From a checkpoint of a small transformer trained on Wikipedia.
Architecture: no biases in attention or MLP, untied embeddings, capped logits.
Training: a variant of Adam for these matrices, 350M tokens, 5338 steps.
Each number is 128 + 32 x the weight over its row's rms, rounded and kept within 0 to 255. Layers, rows and columns count from 0. Numbers have three digits each. The size before them is the row's rms in percent of the matrix's.

# up: layer 23 MLP up, 640x160, rms 0.152, rows 483-525, columns 0-159
# down: layer 23 MLP down (transposed), 640x160, rms 0.137, rows 483-524, columns 0-159
up483 097:148140111055141133142134149149100169181139098114174145142125174142057128062131068134071095166164142105152129191159106163118119168143154073104143088174104114111097152120128097112156127112121096125116096151152142169187172132096109162187143109137142152112076140092125141177177099133057099068134164103144135125173110030156089161166177129136076084159160107135181102123153086147142105086106123167086144111155162131160153123171104118115106162098091083132102126120086159135114138176140066
down483 091:109082069145145152182147092138130131141124137116105188121144145069088089119075132113142127144137139090059192152154139146113114083151128083128120147099066129135103114194061133152093132135107120125151125179160130157139144133106148166111130179147113154114140165123183066099122127118127110117101143197098138102150171161156130131126133115118155145150087202090143150115194095100134179144079147135128089124070087172129077109057173113113121226089166149109202076164107100109115120150098117
up484 087:104147060123111128168120133099130159118133106137084114097104139151119195090161126133169099163113114087123118113134148122112105173124125145075200110161115119111148084134104120165102089108143168137127078147103121183079112089076061102170095228114192153165114078137083080203166140113128137110201116141156185162144136128095123077115117088104148116147075084156102145136125154130124163123140111119080122119155165118082172095137179149051184160131160122153081086100092102130123107132160150
down484 091:133103094119148000113176130131148132135139172138128000118136131127093074121122119068118118159129124120000142135110126113193107105150120108136152137129149145153085102099128132139123139115151111081114104084125134096128182133096171158091118129099130103138148131127154108132103134171102145142117134127110106126135121122129100140118121066125095112083135127153096133101136105105154115105116060147077106102114130125157138108161096125113116151149113130092146109139127151158138160106154111
up485 089:092080047098137166084137101082129175156167177190129170155088082170164058141120126064124126104139128116150104129130177149109169215182112157117093108111121165118133128129133164115102149161116121078100118169134149105101138077158147099133156140187141117111061096096056081087118132177125114151157199101147160159099150118146139103087111099152141120136143111182153152112203132133132171146113141151142133122159097138154142174158114105117152158160147160188119120128098162124185065147086095
down485 088:104106139162081133129110147149116149084174093101160166131119071092110143110167053090146146092128129104076172184114109110131122100160154092077187120149161144162153145129067083096108107131105114134174092119115092127096079167128137084141114070158106149114211096095118187106076202076101130116141139041123087154122120149082112130077150118178172095121188120132139174097118167084113118175179130102126111141141132103087121164168087139112110135086184114113134145119083142130096135095172148
up486 110:156117057087137144203105058130149059134132161137097160098105139139128122116147133077157134181102103130182134142169112165124151133102096095175129113106042144073158125178191148121064155109188167099094088151136133144170147081141081149133174168117136171193110082076126141135125102112120121126135123152088145129125135140086139173135122131187124098123131080100162129105164166164117142091114161165080050046155137156106112144087161095163114087108147121122143109111134122146086110172145090
down486 107:158118074087095061102143106153171114148124088062124139105136117125194107102157124095185111185072111135111108116097112127218146146111123091176128059082087107127123140128150137155127127133174119155060163129125145124147115156177124134099149112108146146138104136095111199162106101077044128224129168216116126119129083132132103113140139159160065126170162105078134142089157161157166150187143163120146101154119136095089166104149106104139121129083096111071122113133115095094116098133136131
up487 109:184175131055145153152183094151180113133120077174139142059169066114108140149118111151162154151168090112123175124117100146104090125116163187240132115104102075138163056082158100192101112112195147126149103095155142165184150102119135149082079133106154159106115156120105111115083115132085169114113128173138149201103139131063157066107106079133138156120117104126138117111142090169109114135065138121100087134164141171145123112123142129113094111122148099077120137120143086085146138132147158
down487 110:151102084151181204083159148173107104109090140079128177087077109109095120133106072161066084120150103167196118121173147170123132153194119103199096116176133138116154135141125130097148127121135194175115190103132107135095199102125158137083115160115121133130115069140148124108179104167110099107096083083120144077125069106159121152134152123153076125120103134127112126182169159145110161128156137175095179121162068106140141186119094149078103171121116127081161147117115192163094107118112110
up488 107:120131160113139180126154097164147128113115132162088177152102182141124101157152124129114137128098101158163145133109126150084098138086101140109068128102072166107137110062213127133118151066154187162130065093096096084088088140130180118156104166155139152143124129117052171106148089124140123128149105144092139107185179131111095159217122109161095153145134062110127104070110168142121140144122146138142165118109142134078152158190085130145119114135094092145154061115027104115173152147175161
down488 107:120084120127191197141146126097102157129120121101141154150120107139143076081173122195133121094031165078179113131086109149106135161152159168093127101174092229143156158124094082112165119109165106126119108119114100143216122154141151115085137176101131126134078109142153108108149100147150106195141128204105055158123131208091091090124135120107129154093143137128155074127158121106124100094083112100108150129123088154116116145143167132119116089156160119175123179135084141080104163172117128
up489 087:136112130066116114170155117131110125123132105136112121049135107163140130114132184173174126108055134109126136121182130173065142114141121151195150107111090166118116073058134128100090135081151090135076087118166098120166123092103085125153134168180123110125096128135048163111125096094094163113108167147132141102131130096101086099157080075111105155140148099112161096102160097189190088064087089163103106108155100134171113151149124170164155128184105118151115114130161090116134151167225158
down489 088:105132122142145086054111166105125176204129157104110079169166163098153153107064099092155158086117087115054179159141111150165148139085129165141164117104105092145167109113121079185146131182132094139159141130134151122137122106107157119155135161134144142112126115078128152187131132093111104103177132187144100117099060069118143144105060198126157076130072148120116190127151089124088135148131165139108142160120132064135084124120121091145118137122176125095101143160122177119076195063143178
up490 099:110132127086137115081102108083135086108122147143129132138132147198139157103192117169155128171121086170160098128194138174120051104121084149153159063079081117174141125116163134219134127136157148138131154125142136104100135103125105160074113123096156216124134110098134159128105128153115153102094119145127098109140195165085084119162049102079170108136082142067136156165126104117183104150135149126120111062140154142128117165114125126156184075169093142106079093100104086125082084166136086
down490 097:127142128174156137132129110146168105161153124107078159121123118170061118108108091070094126131131140150130151172129232126127191178143126129140159102146099121143115133156081125158150103138095128112138115080085111097125181130072166179090069102107156107137149107142133089166107157124069099175162123204140196110137048119102120089122180124131123111125134130121087150104107106128108094151128117156174136150120074146166159139132130164126139093194141041186200152180126189131129118106151181
up491 103:157117066141144150144147145124074130110111132204121138128184075111085097142088143152145074144103131063163184176066093146070168111112135117124154134126140132093125171156129169115095118143132195109119115156149080105159112072101114151093154137181094089104095065149127109174111060161108158103115105161136181115149092110109141078114136095101097091040068116139133127140153188174148115080148118167125096138168128162171102134130168122129136180173080113137187130140113113106177138098174110
down491 104:117160165099199203102084107112153141153126104128164207134162117141126120111142137100102126084099174093130143128163111158161137175134156138120157185135188134180052119144125122139165117114162100095124147123173127142136180129101129122184179090132168160151139192135082167092147129174155161143134213108126159125130069137065112109054109166155155162080170109119175104101130139069109161091065126123136131156160138143141099122070135086088149140099095092081121087184117147117133143101143154
up492 092:169123177102150137167207108131138125146203118223108113087123143128084081135089084127104153156103133112132166148123086121101089121144100164104070130234109120066094119108141134131150096078138163093080098080093149162058173133122112088133063176100116119179086160123096140125113130165113111125165163185155120146141143104133104149148131083106149139139143050134196120104146141132153149125071118173112144129175105116181155125129101124105093101127104132174098153146119134130100089161138073
down492 096:140123087132157024111142097141095099113100200140125025137128162157196154133127161115139136145105181107061131136131117131155180124121141064111142090098144096115123078110186163146152152176118143160106090169128115097129125112083091134103101173081140148111082147102074140116099108123113160055095107218137128172104150111121113129099089149118081065131112116101121166087141153090163139119126135144192125125123095092098151128144122107090193121166143137159128176124083152187114090126099124
up493 104:076153140130198175108089142155120113066151147160132145089126151075128160182161088167117203142137095135150197144094082117122130107112145106185086146108162158147152127146159129161148127123145163170081119152074128049106102131096163180101089161140195178162123112149099092188109142151087121136155098155116174116148092081129123097147138152185128134150113056138154136171112199131160089160095099161143106110139116142135207132179166152110140116113142128183170131176118093109143096099120152
down493 106:102187126123104082091116115085149185132176140138128108137124197149121108124133118158093113084113139152118149123146131178166107093112178050180045128107115178109153096111145087136107055144125168144119163197116151233183162059129125107148146173144121114145084152136191126167141149149128142124122106070131150135135153134071141122129086125048108109101141150117106141177152132132175167110103110142066130165077147137114121166118146133101101167089170165123099108097069110125137173137114162
up494 084:173138111166118152135114125125158088112167105179092142086154114181110130176122127108178147123129050121198102105116088123077126133145124175162114119104114136104105129130143111156141159108173100116074105076112155120117154099083149202128059167207145197160097121120112187088135087117141105091129135097138206126146147145155071126207090134099070135147095063126116110097119127138168081078061126155111136114144105112100116139157081111127112090139139163185109106143119146101130172080169162
down494 092:055092137143053139199174125078126127150095184104153153121117113107128127115125126071133152136132115063133136194141146163063145061096175165136154154106111165177121177147114109087119108125127146115156121208142130098118150128097128106107150133169116148115173161156189121177137150136167159142156113075209106171129131072184144143101129103154179156096170162129106117139119138164146147135208103072175109086143129192074141121121156147118162127122131065097160160137122163112104120148114153
up495 103:080164106142145162125133195063136114171167200148141137063136191101037103167104096117145143122145127039115188170159125147169128141166157140142096108104104093153074118130141177161111148134093158123170109114164157133146135121086083186106080162129138110155110052120091091147129143093098134142184120178140182095148145116090154180135113125141128048151095112088122121117164145190145097118130141189131149157109097131096162101080104088091144118120104133131127149128110152099155184143141132
down495 110:161146083074113067086194124176174144164115158150201083183090162147109109146128113078147191166147130131055074077117092101094100135138134123112085160090136131078137122135090069097181096147157118133130119140146169203166166114100182180127128152072114122117129172130165119147147100141188125097149117109124161130163131095104097163131102097111167091099111127168116147153147130089122091186165109098153113158181100154137136116153191139148125106145111101102126155128109083079086165146181159
up496 091:171130161167128141163122117120115116115125124178155139130123118160202170151142065085140153108139063141179130119098107123076153151135163173209070122129117107134159130129172083139132124111145161107084059083183085179142101085097144178181147131116071157124103173141100115109156128134124152124140092133138151154151142089142143091160139167132164057162076095098136161181126077148136111162157171163123148092216097130082119105132117167102136135121085145221162176131102095096119129106103156
down496 086:144152116089099167157190161120181145080145133129137104115163054163160145084094093086162091153157109144095093120163118117092081119096141115086041204138119165126092149163133125135090172080138129111158117123135124134131160083142147123112148109128162128123169168093119090152171103098173090112061172099133058147176085147097133090154132141177200154049134106187166066138144124132142152134167141142177060100089119110137146139162099150099136154120139099128115139147098151086071093107117139
up497 105:138115168155161192097106114136108106170080145198100213114163110079089079097092121136132163164154157147140122124106155150168090193144117195133165061149135125152082161107165131088092131112119133064176128131130200129124076128126108181166126155153148127122117151099087121139079133120133111130125161125167137095174130081091092111122107147131109078171090079175094157049189144152169101171144089112140147175124129170149077120077154127155137158159155116144134052117131109123139123172138142
down497 098:139127116129081139103088086159062182135145103170147172126124099174182121140177168080159086109153087131139164177133165075106134130130145163111067117111104201109109193128108111148128096187176121128067149141082065144100156172175146097084139081146144150182127113074146148138140104139143094143161080134126138173127079144168108063111134150163174102081170160164139130065101155113154139128149112127074118135149132166109123205135128100120087149169095124112080089124113123176084135094153121
up498 106:127148124139139140103104179145139093166107169148201137158123145130073108113160165103091098144139109170148132113133108170136147151160111086119105124107161167163086136137130166126125134105132135117095152092122142135163190219135132131065072159170106146128119080168140070147143166134098066104121171181097109093139163078126093095140110085132141132137131141109133123095165160106136096134139057130168188048147074144079172128161179152125104169139091157115163132111045095152103129194128044
down498 109:118091141206121112121138120141145101109194108150112102163143121127124092151087137073125156137044100108093127138115172130139048167088108138150119105092136127173147133055114129135081191133104150084111114112180135088190183133106124131095123162133094115089168171122154142121053140147167135159148095128137148132127131200190201145105098120115071146117178123109080105098123103135050140139103168145164086117153156128153111185111142131106076164181159076129143135138186116174147145143139169
up499 091:123059078147146132202199086111146116123133182110099129104109120133148198148127117147111217116106148106121130115142134192172107122191129110122139133117113140077183155133112165055156089083141147099134088148091119056098143135080133117128124133155157140137145035163151128176117118081081147131101156141130105131120159108125087119130078138146163127064122080089175101141104168131052080096107114138134177089151152119084164129190128133130097114128106111108099092118125102096169168121154066
down499 093:100170124089135054138135141053151151133112103103129092121111149139138098074171112086137087158147099157111108095122072132104137123152101143171126085118128154168135089143120149145120124119169086140130118097089130097084106131121144130104144169143079123172153149162166133127176110158121215112170108098106160163059057079192138074122105128112128133134108124131149084140158160080149164118094160178127078112157124151135090037117127115122102072080143171127087131217084125109156080201111119
up500 081:099066136089115140145114187113127138118204152174136118131114105106089138157112090158093116192102106128140194151128152132146111145134142080087111145144089159110095123141141087145151135081214110134113149126143153149135126165125182165136063165120132083118111080110075132145137113167157121148160061131122164112169151119078143135173074133128128134133152084171227154149129094201120126158110129130067100134133176161102222112108104153124039091097157132119153190135126141102091127122152133
down500 082:160139125149137098093121122124128106171098114102159057180144101114158107108136164111146155066159113096112081058129074105130108085118096133189148088095128110169136129109180150109151087199094158129132137160109141091079116089169114093101122118095138172108175107116122128172048130072155087074118156076123078181073139097144090138110145108125096071091119175120102139103122145093112128141105114125155144135128117073124093112148175068092150100118074075176146086165092085145161088165071146
up501 103:155073133103168153117151106115134172137172120177113149153136115162168135122099035133113179151187130180153126144109100118160148138158084076136074105127137087138119111118137144110109123080106123160106109107143113129118134127111109098137124132137190112106150064079153068181161117148127095118153109136126162148120107049127114194136131108073143133112096065106192154153139116124130145063082084132135131056102126113131110228188125125130154139082100155120177188137120125136157096207086180
down501 103:132126192183145150185142054122099122202072109081188147116104095149171164117125099124111127091180142162128143182168112147086152074106081063114138066104111096114097197093085163166124156114124156121111112124155056112103138110139164073071157154161174090157146143132094166135155137162170169155115129111157137094172162173106177133109126165150161128131158092137119090097092124149110152084126190173098111104079124178129138144093116094127141135136129124108111087133119074094168152135087149
up502 105:147059124116139154111203146069137078134146154134112144102179153131104145078148141120169137108160102043146162147121095124165142170123139130135109110130093042186058123139118139095153125138147152096177113165130147096143137121117070072147136130183218189153101137143175150199102131143102130131093087134098166148091162139172166149122131162157112084134182117107107163131156104156162125147126097176122135144124137133053119141174125066091111129091085089140081133156135109076069112145147131
down502 105:146154157166126143148070142171159166122188133122105150186159115086093106111164147117114124130141106166097176132119196126162171137128078139051100055096161141148128147154157111062151169107133119179084159072132054170096122160114121108154193085132125162158155106105116094091065153126126108101177081152150145066121133160162086136168163121174105128143125116121120173118104144146149063140137139192160115137155174127091050111145088126091111132161136148122117167155129098140151172190100119
up503 097:099076168160190149128111089158092043121103124147107129090167172178162138140102077155083127172151137119133132153125082145084120149090121098209113218163099131119157101088104141130139142134145089104120159167141095102077159144091145159098128183109152136108118135092119125199077129159055108149068091152093138090140141075127069097140140119128139180128173051118113143125095110163127157101097137130117106145122090150142111167111122085178130180161139115089155114148096154107104129148208139
down503 099:144203133168171184086131129136125126139128125137163147145112176126055186092184068029135153166134126151069099101133154149120166132155150171081183114104080095137174160028103124126108123129121109093149143085118212191127126158128099144132153126140157084109109137101117084162099136164176173146108132075168159093101148117117149175101165177138139104098123136136130119134149091104122141091152110119130129119096111119165130195130148125136138063155173149121072115169106144080146130149167125
up504 089:205162135116145169156138112107156098109101074123136121105113188123118172123103130116190132161144148122161155117108130115083106158121125103146068094118087113086121146101129166201140109103141172097137093082100204123112154149099138173123127145164088106125085102138121107120111092123150111119117124113167081129218051149097184094183120138132074110183149051167115102137196097090105105106117095135060125118155150155100106128175096166113206162079170120141135146134110136083110080148153153
down504 090:138117126124109151130161176124130133112145229137072190090097099085144144138089110199070137172163082138158067077149130163153130094110112172197153074121069134166148082103113129095102164104069157141129130129107119071138103150107178124097180134155125134138184164148157131117117133141189117195134117103119129115100134107122112134138107114130158099073079142175129173116196142145150115124108165109152190131145136103073122151168141085095123076146103154115111092171109085161163097199124110
up505 096:107139096160134149080108132161104153089152127125173149068140124111101104176137135113093115064186089159197146116114101140122138215097110080144080068088158086096149127113106117154136098120143149159095166141103136079059168185152173136064153218081178152131141145098127125133116108137115171146145117110101139123126095108121171116116120122118158131133123057100111147094121119109173087128112123139056111124163161148133107216116124130160117175130134176103127130072090129105140171057085082
down505 093:118098137085189175139164119140122163123125117150098167180163123137123120156141080094106196182148112118106162157042178138108144025064114073125146105089110187097147046125140094125111127117179116131172154149105170102122127134097121059144108093153170152124185082102117117136144114119196103098122079109060142086147184164183100121136136129136157161152127150091130105121125092117108138075153120148141104131106117114149133163136141155103069159108133078109093182131114067104114129163125154
up506 092:132099097071137152118193136066163154110170128163123141087179132122109131175149149094099077070140079141143150181137073180151132122074180121109101112085081145087132106104187140140125112125100107119133147129180095123084102092115101186074139170151133150184131099130137096158069087181116117134157121184136206125073151098158170094131074111169117089107126091190118147122105167102114076118113117163110134129122097139125111122092149064153153104173134165180107165074090154130116131098116172
down506 096:105136137133140079139108135160111116127138149100128094096128097099155121103150091133059115197156156104118109143117167179152135093190148111094159068149166193124109168084095117085159085070150138049108210176105146086125137144117126170161103149177091089157111157139112183122110117123123131104146105137151103158089128115161127131154162149185113142164128066096175063100118102158140118111121074120082147186096098147142095099148090138144158118164138128081119209101163106133191098064164120
up507 105:145096112092171129135126094177152101133105154131188136120108134145118130128172101155163107117188146151147111121098138131108057141119092119151145144152146140157180096156151130171126120092109109155133135082203075122073193086056104170099127127119134197195142141150184070134126075160076104120113092145116156154115122101124080143154144072121116148093062150181188140141123095111175061104070152144105160132168130139104152173132177140126189137142134084164104085052121149124147115173146108
down507 104:129113125144155135119147161155189093033127116183133142170152137179102152104187146066154115130104197141187178061111104140096068079121173118073127188103107135155171101101117089097096154113163172103067096154136130132106117137116121127073099158098095113125197116168102154124123132152224078105150133120101125098169149107109148097146143110149144137085073169154148063111142148139106146104131130132083126113162086173101119088118132130127081159124168163091153095124148073109117171129149131
up508 102:159134088091119145128183107092190125112119113159133131161094084130079098147111110132118072111152165075153149155066118138124112144081116121097148167145133108085075170135109164145160099124089166176107114159080156060129149131072128175128101137126116119103138128150124197136134080197145092123137115112138166138152121117145102078144110156123096124094059086159141150070173189154140156125114109138158117112125175179155185169145203092093137159179097099189177116084136172084107106116187085
down508 095:161151189148074149086076103110197136174155112139141166086194121135156108082142162116083128094127107137125136135151127166161146102095154122103139193114181166073107069161098135124110157145169143140078132121149115100137154120095069170120116132144171138077180150119112154133088159150216105151173140087129171120134176089126174159133141080101155126172081106078170099102158129136130118174149134122198172163054129125103146083141106109130162147100153130146117112093134085149191139098168178
up509 117:139098046118134209146116044070155074162120163211161136084146107113122139109141106137139133153151078062182169131122098139162148112125148127144117107152056097155090112118137124124171111089157136098099090084142124125147116077113077162153126176147164143106057103134131085134145112127138158091152064116087182130150164127145095143160086166159205103109135059137098115128103124160116181084090161147168144109127150143123112132162129138133127135117150107168103104159131184084172097161129075
down509 108:119189191119072136111085096123181146129091149101151205135130167164211103167101150172102138108110119130163141088143128157173116135098140131139142132152167113128103155188125092135128179149157130113206061090134173101160161105102126135148168129158167088148162156141107124063179122094190175121120136082160164091173127106111148130097130133109074075095138113135158117107113149117104082145058108123125125120133125164128088120121173102143131165105128110159092021124082116074100118125122178
up510 099:096160149150117136070160100094156117172154096118144142130092147152147097143118096128092116153151050109143104214124154138124131165170075139167145033128137068143124107171161155104103103162150137126141137157116198116131105158159095155171133172180120151149084132094083090170158141132086169152159157124108144104063121083108117102148122075126187114172045114108106187135179093140148068095076110177140128131173181134154089171144181135147116147109077119137159105129088105111138121117139102
down510 112:070135092152112060095133086184119168148114111096154088089115114126188134096099097152105140096130137186136143116146136172115146126163150099147158151106170212161165122074139089110098170082121096137134101194098160135123085182149132089116201129195126157113120133089059071147099073106172113185146152089135174119126158114115107127160134155079112179054128167097138129142086104178114111149117191115123119120108127086163092098122164104151134110156136096151119128196126095083126160157144149
up511 093:158169118115171175055142106090112167162126153124115122154108173032118158178112080134140168155119100160143134116103194155160121144160128193081108135107178144176164158174148156131136122103077114161083121153197107075119167170086113156104165159149076163185124084099113066122124120146111134111128109147109197124085154185116131136139157078132169106087106106138082125129103097151098063151112130099120177080115104136153182136155153116119141095123122113144159119183097106169138120081147181
down511 099:085101159165150151138158131160083208091144187194167123132101140111092056092171072122137118118182146115145164074123111074130119090144169174122125130155136112096077104100145059108163170170132100099208120127142129106101112159143141170174118139201101106056151103103150106100146142109132099134149107145100119133143148163120102121113170161124120128119124139184158120171112075136142132087145089105132115158157105182035127156141145111089106142151120142101111113090133093104206124118150051
up512 074:120149177093140132128122081156188122100170124163137135096147144193165140199165051134135105092153160095110109104146141113105124155084128110105172116094169123120123147062137190110154113188049168124071147141142152117127136114151138146094172108201100155168084129124156093115175128057137076152136127133092130139084104093162173109150116141140199139180141120204195175149107165122144130171070137112111144106106191166115106123114122108130119129140140131179163118143098103080105170157090124
down512 075:103124187120015076124105130144123123118164123115177128131159146188113096153146080137195114154146148079168157141157099084111140110108131146124172131066163117091132117098117159132171134107136126138103127100089132143121119152151073104104141063155101139165148152135120032139156124092150151117067133067063084078107187103059132124067149199106148169113154104140157104086134124125101080150172122171164108136146162126145107145122102097141102146108173095105113111145058173132108154156151146
up513 095:123068139047146132145124102157140115133143123142140133168072148101120163108177153151146052080172127112137129135166101154136113082101168149052108103158099179117150141125129154163114121108153074128142080097159101158149085115121129127095098132109154164178110092114092143113143075187121153020088092148155148138126184135118104131140115148174144080181153117181081146123126113134116144193115135183131132104135163133059183180110113116085112116151078158171079136165081099129112151128180178
down513 091:129089121084129088134097117132079086146188177127122071102176099122153124096185124108114172116171089203107107143111227105144131171137069118134105186123106139145152024120107132107065166140094119183101117128120126056100183128126110132122170119156092126072159132095149106181162140128124126123099130115095061125146152171092130110123129108131139132170111148134062225126103135164168073102128109101122095152159119117130101116105108073103112126156120121125193130091128110164128131096127135
up514 109:146091152194166202122163129177116186168211134160165159113154158125082103133107121123154145183229135116189146152094162097109161151177114150129166128130123148105111140137171107105100112073152117140167068089084106142132128153095155162104098157183127105167119131104137136145124133137130093077104153139145123146173134137095051132157081136133112119106098138109165116112111059138159165064149088119115122110131107185145144127154075155139142101162096067124153185190062129178147126113128131
down514 104:099156088166148143134132184089149148122134157122135119129172144149083088187141129190142100154083097161103106173125085162153146130143116156077096150084160157160155127144101178160129048155086127163101129120112086153115160083146145110102160194192095135096091119138105186074153120140097170109110145159129181129095171126092100187086068123177154105175155162081111138157179070131086116173039126113112127135042116098180110115122134158128131155114108157116090138147096143131094132152119117
up515 102:115126131080137155136148143106172139123162143180120148124103122121141077161117131111101152105164063133191110110109056160146091144103143097106056079168134126121120174068136115111154152106136142070090079156212081147073129118098153169105107159166084101148133056156112077169118128164123091068142092123104164098132161109109126146122152102138177037115113137165094101133158144140172103145105168158136147101145158141144082157121154170093132135181109166176170122075123136140100080147120200
down515 097:117160089171192147131152192091121155101062093168083138171174101152135158096164067123097097099153123104068170066095069118095151211143135115159140103136113131150175129151139087116142165142131100183097087153100125147085087111121172111105087134118099137084155157160123114109075087180165146089110104151126144105139124126111152157125137073179104137120144125139077114180179166113144184110147112121116092139124163155156124101170081138090166135118166164137154148175170171131130087147180199
up516 094:135136078156161135069177101107184140075139141205166129099107124154112115116210088077164104094111095069129182098180145113143105123109114092154157144173054179105139149184131151128131103142088142154164093099079131087153118140106122127127124148153159084114059147090143099159168115107069140092162152187173160151088197157113128202175073153145174116155154096171118151160103107156166113162163105118111154130157114118155144147148121104121147187155139104103145114154110089130131131078139130
down516 099:147094128181134122176190145172083132160099179135139153204082089167129114122129159120081082096186117107124102103153167100124143107142122052149143066134143149160114084152176145174111153147124067142128106120082158136074190134104105118145147127091093177082152185112145143049130095175155168115083154113142148158124122097138095159135135126167164142112177066150157114127197121130152100177125127094135100158146060158118122138151107131124093148087126099108133161157134123162232143141126113
up517 099:158123113185126221134139131154087091159151114141176179196160142117129110158114078105102163161120104127148162116099114104119158109108092181073134134082140141116087115174133117085131099049110119159137126128140104092125117071113136134112147234170148127121109143149038117117150081121134156146138119120151213145093141100115095087143149110141142119161184077146109133140173203165081131103101129109143138138130087126136146114223152124176138147136132054186118119151116123108126114114175145
down517 096:148127179105074122115156128152082133153108086129182134136135151158121116091139172147112125112145147086117170109129107079188104139113177116135108111127127104093102207161070089132135143186133147089092157124164074120145135122101107142183144126153129168119127161161140123201130158154190083171129129101075083160151143127174121124160147100052081073130149163123153078133115188122177112132145122111113173137045138057161103113110160164145148091126146122118141105034153163194145129167124169
up518 104:131107128179116167074093153075099119120128129139129193069144108134094071136166068135130152131207171129171194117099119146084095093166130150125096101067094137085092077112112189087162143077119168085174130126103137138106129108095157109151084125218179154122155134115073124111066103158125094136162139121170109148148146048090136141133080071090130128168085077071185126118172087125156117143093150116152106155184114146111131125166149117134140118122117139083147102104134121121167119097135135
down518 106:121165135140118105125138070127119149112103100138100198176059173076079114080123144109162134096143134075175094106121149086096111139235054084103116127110114110139098165160109134132091131110153118177166142110174220145171164103129126125080067159082133121172097156145077137153126144129168120161087114114133147159129188169148122116074182113136110162106090163121091134131185107127160122162136154139110166111156120170114128071166122121165161096090105093148144142125176099094104131163074116
up519 113:172135125148159132134117056131163055173120141201185165123171191101091125160189085132160094212145144085133130145156109150125080165117120090137154110087129109138109150128156137100140073128136133050183143097183093150109145141124161109150122131124121177095132114094141138146081090155129165126146098138117112194115115180076143147206135125168141148105132101133145118126168156131138092102040117143098106130121172144154154208141109165137146165086074141130126143186080151091106133166112121
down519 100:121099136127099121147136130107133177241061138111113217067104143146169118127169091113119121170139141132163103112134125102192070155130072082090121166155111215189126130097190152115156128195124109171116105158085120172117105152116116122130148145120092102115173103055123117080165182120160112135155141091121083093106102122145085182100099142115116126107126131091109099110063126113096107126096117138123110108111090211174133101074108095120157174105097150134133140139108109150115154165138121
up520 090:103113128160145124086115137055171093165097119103128125048202134100083130180150098153113144145152116112129131116144156156192167156118112143131116117090161058154145113135132154138098067083203136113166125098113113094125127158113092098118190137137095094125133083066073152136079117147084109135186124168119131148106137139141064154176170087134189088152105108117174143133109094105171124067076160132106082159090160111119178133092126083140111100103092152102222100120133105160145107132140161
down520 101:195192103126130091137126137137100120119149128080111037136135132125158151169090171140147092106105105169093214170164173106127151127074188121129140159123089103068144097117146135152120133193107134111138097131100123104157135136157151098181164137135174101112129105106155134162096110072077180174186170175167143166139110113123187109111072111145143145090128084155154173130064074091113099124081149120122126133173170067146130098150168111133130138134101114178140117135158076112072079147111175
up521 095:181132163098171149207181088150122097154121111148173171162140150179136117119123127082104107217175133150136138185081163201152058141139068175135101150118126152165163171101129135064127139128167138136148163061119148160117107077038114120140112122162131132112112145135119150109094071186082088119147136166128144117112118159112121182131150058143134126133084130114144161128189148186167118097147151112123133145157067146134156157100118121141133115110117062190121168142101106103133166096134121
down521 101:167144143153085063148141065103096152124100173119118108135120090154136163119095126146148136056099136060114117092107101099147085129101189180102138123073117148146098119102129161126170053116099125165085076111181133180141102104081102122141154103162078084164107097164116132132085119087123101124114115155166089113092106157114166094112068155122143141140101125138117092140148080101126109124150205150112095135075118112047152107067107158200185184117120123133120093122151126088107186066146127
up522 106:162127145074185149145067101147117089099121170179140165127165198143078134106089125096170203160188096097128099113165165112110092148169103205127079147148153113143161070126140204071114136099175182123176106128190102147097156154131196146137147137114097109174121128139106124088115079131104128129118108139131110096148136097118075153103139118154121141097165077158115141104146145121136049108061088125135119182144115144119149147135141157107111106191139052170092133116125122075158143109130122
down522 111:139185109173189149194143149108110167082140109158124158131101124160186141098126133096143092127155167164112069103134088177154135126106106101059156158151164095137165143170145161105149114139086110130107159082115113158119162126084109212117148133118184097184127083152083112099129158203112105155198083117160126113114173112155152127143145108107172119096101146154050140121164099188136102115038133169091133153070147131171125108121114166187144096161199123122128122105126101157117112132129114
up523 110:134075115124122158120143143122155138151163179144139161133133161136093107100156141127106112130107136168121153144185177160220095161140067095150108092104126097104123036118137116089110073076190101152102138111175051107141155092135145185109159171160186118142110157081092090138122090141100130134090157149128111169147118140125158143177062097088146134121082126150184109137178094134148045110065117146071098156143166152178120107049134118144171115142151128156116082116148103133133132139145087
down523 108:211143163199131154144164075156146136117146132098102161131126097153122090120133133072145088124131051080106097134082070149144152077140136143115065150146097166113125114124168173144177122108184157104118122059130200115135143177178092160125149179186129127149143142128103106145184146113137068166068098158130107136124108207194104105144122153098117139139131151109144163144140060113130170135118163149186125134120069160154114108138136068125143075123175099170128167121120126159085149144102154
up524 110:138115117105138140111114167128103086160116173108197128096085161111073120105141122097132133150163041136152104158144170143129133161138076085149092150161083135090108085108182176086140148116170142092076123124155144126117135164113168110119147132183095135181105092153150038116145113169116068061126145153113092103110097057119141152133101143094105063117072135140098127133126134159135034088136135158109109117157138134117162190112138135115170099091190132101148114122086091127131184210135150
down524 111:135100079151168201138124158113108100084118160110169185132194111148094134164160129086085130167117160113189153200097145140113092154129141092097123128149158161197107174147155096088148148102095059162143184141121137142099081167164144148125103160206144097173163106106154118113109082201146122162155169147150099070126075150170131100070076168164151122147121151135160097118158153144094156107144088101164100096147129120141083091164151103131127128116152076142135163128102172120097089164105173
up525 111:087156154154172166075155095086149120123120127159154179143144183092103185176156137145150082120140129068158172153156116144151120112156128148138130126148143167092107100103108174170058071115143134091176167081103131146174137153148137095112130176137161162132094150100115119128041073081098161096158099187067134128108134145071183067140158138180115096118100119087162143099145158167142129153086102164119104190095118177146173142117212166128087172105118137147126101146145138131090152145147098